Part of a small language model's weights.
Size: 8 layers, width 640, 5 heads of 64, MLP 2560 GELU, vocabulary 8192, 38.7M parameters.
Architecture: LayerNorm before each block, learned positions, biases, tied embeddings.
Training: a variant of SOAP for these matrices, 727M tokens.
Each number is 128 + 32 x the weight over the matrix's rms, rounded and kept within 0 to 255. Layers, rows and columns count from 0. Numbers have three digits each.

# layer 3 MLP down, 640x2560, rms 0.0476, rows 551-585, columns 2240-2319
131094131121090102138214190147114140149100133125173158099153172154122189099110130163098132146177172139149168104074153089112105185179134098161115128134119109126113172090153081141131130101087090121094115097088125134062157086153104155116089151
131131163129159130172166171163145165171140166130146093139138131158137090167185119146162127059147150099203082145132077152194099140108155079140076113131116198133199102198155136167103055081100115122089091120117116159020089089112175158128108107
108108187135142162145112098109104129123093161120168177159062236194143155099111085101116112111118159082163093136144112158132158165135098128163075160160081140062109145082108106115148160148113175123100120127099128132072088144170159143052125216
128144055142205088182190130124155115159174127155163127122102146132128085177098106135089098160087136107184100129153049087155056158151099126148181109149111105157174149144183141146090139117176142147089088166082172147148093062149100160196095182
074158054140141122180143136138104189114115146146098118182174099111131137071107142094142078115152076112121152184106090094083035164139111050116140099133087121104090133080140110144148135110101141168122169086170117087154142083120127096141180078
108173167094142135176049097156103097163148125190108092133169055111158120116162092194107142129145108173144093169096142120088097106131159128144156141112134070122119104124144105133099142104151119050189162134115148145098118115147154167162127088
158106132083113167135091138143101106060082080119149133116166109112108130093145126163121144091119122157151056097158136161156112132179087148127152100138137133162147139170090173128132148177170115111166203114147221128132151141161097142122132090
115171149144107113140105160147105041100133133087116112165122126137152113054127159111154140150171168137088149193199118118102103107126078117132123116140151101160164148129128115176141152182163149129146127168117093130092104180172135152165158062
145155140172179090106087126130134103110134100110096091102126131104112122125118167142171114161056117127057183160186131077160165143140116108137110134121069168154141135195113133184093131120082146097091095180142078127158142132142151137106164153
113122121155087169139121118135145141121144087116109114115138060181110125130082079104159128124136086139148161107108140126144085162132159143200127093112133095141165145070181113138100142126187112148176167053156034066147134116123133121125111122
131161089131164168110156118174186160206072112174152115146092199093145184142101125126063142206120116096092188106106115153097130082136136067144086106158168053055096167135111141130174148136084183111120121143129110129128189105165119070179198162
057129106113065159165086140144096141144150109133087111169134119141134138150092163141119140105096093099109103184093163138146161123077077095123132171132133150137097087074090119131132174242118126083132166023088174092137147115131125142151105113
070065163108119117151128200055140117146137139068121091092119125098152171126084153147134173098136126111122151130184113095107083123140079125125106144141120138115133111112101152102112115119138157142148091176099151093133096117111114220137155152
079082140123100165120164200120118044108132130095115100081133120156103093089112069104124099148110145116200124069153102130086158095083113107124110081098124147094178078129105139164117163091195152116105096088096109158131099105139158086113161137
088126119125153168127144183058122087145153140112105132087127164150152168125143198134147115141134137118143158105127103063171069077128127112124143105152129146140159136150143103148117151144118142122093143120098199129155142090096150118116158143
147131133138109143130095160134167088094149120087124154126152110048154152146149168174116148151125147134094160131121127138170187085099131152085094173121153104114098107084155134170205187135142153168172156102128114150108123125171153149119112125
146115166122094057185133171164114197149110116163106135117136148150180100141142102116099162064144139143122095102139128172104137109039083157123113156106133122128115130134104082161093144124137109191181117072133101155139194168142103157122127107
117084095163119118108145127071106146064199159130131178129138092127177069110129161161138087135131113128139121083165113130188124182090156114125158089167129161106151082071133134057092121116084130127122118092147162154150150070152155089118146114
112136100116126111149184157106124150087059120136130138124080147202062121151161105094153116116065124116114120099088092171172106160112121172139119123138106134129098079106111114182077111138130071107145190157102056175132056075194147099090112144
109097122161170144122091103057146139139124176104135163178132141096089118175152118110126083105120154128120181183134152129092102122180122162124161185110142172220122186097114115122030174177177150103135116164164118178224094161084096199168158070
100116173137098145152111185156179129155141108157132120115138119141103160128055128100212168142121127060149138133135108121142142162168125115110140071095156154145133156124135174110189075110124134159150093126113078127126125029123121120126137157
138129113138100157136155146143133097231085134126121050159128169129124134133165108089105099136137150146099158152089123130143095117150142142190131109109123131038121125142172111157166149168136113150098110104085123111157089071131107161165129152
089202130123129091166128111112164162207125119146113129081146108099110134068109090091094121136098120120123117142113110128105104151120178189106129106125167138121143130115119127177107120115112166121128130118083109180198143151156122080156141099
127182155073104082175088114181119103152156197158191064092099134177106148158175075120157151132096112119124088152157100142145166047066170201109184109100145067145129151185103045179140086192001106141092192135159162166140115113070125174132133125
166146132097066130160118109167082118088134150106186117139104100144100141152118108100117179117136185152118098196133094167154118127132168182052094142112187102137188086102136168194112147139183170137124149144104097122095111123085149201113147086
082149122193173104118124161097096185122191105097166117104128140145115113133133148174132161182183143104119152178159075104091098111153191137140131097109123181149106119222160139177234169152096149151123183095091097098137192110069138117122072165
131140148075239173147145148092140097117130135090129082151138117078114096149126166168168102130023125104088065156202168086095150192189166103221112129147116107153157115120201158126115186136148107088131058124130115151082128096106135111132118145
085132144112086101102099116142083101143181158172121110106152139164087197163141108110100122144116123134113073129125180111119164164151091120168136132152142137149151150134083138174121090092098149148094103143128128090088145079090087112115109145
131102077134168117113125150121112165126187079144152101187093125100122147145112132143079102120144137137140125129114145121156165162167170192127136137163076098124149068132146116091130191103045135133105106098108101126015074138136107121063102131
130152195133169123155106167109130073125116091130130123115100133125101173149115105129119157100175109126065160154145151150122139151160147124112137078080189132118062152110123117183108128174149109130164161175102154105113114136147149134093139119
128082194103094135133183128102052117144108135147154202149125086150122185144112144139064161105079092090176154169151158163089130104141112108178115119195107126050146132088117100117104118166075158140134091108116160116154150063093108079148188195
083146138173117244072095139119172124078132129190153088184143112074092129169092147117161098155178102108156177147159069128142139121158103117190146138095116158075059121104156146153103128111115115155168092106132081157129135057181162109138083098
187139094178201168146189110123062123141136157135184140126109172179150086100145034136067136081134119195121092144110152113183156090175082130134126181116151158176140176159150139075173159064059090096132131107124088106138086148088115166155172112
150143100152163113167140113203158150132119166157127127213154123089153118133117175124125135137106175074172115147151128109136084101118132149157145085190125200148149145166126173143203096090115170143128149155079200183193099083164143123120156125
086184103127163166127141066147139131168123110137122143129125099171134142082147114145129075098124103087107129083134119134152073121133139122153110141123161157143121179113125113143098169105101101105135140139080134139185113124238140132159138112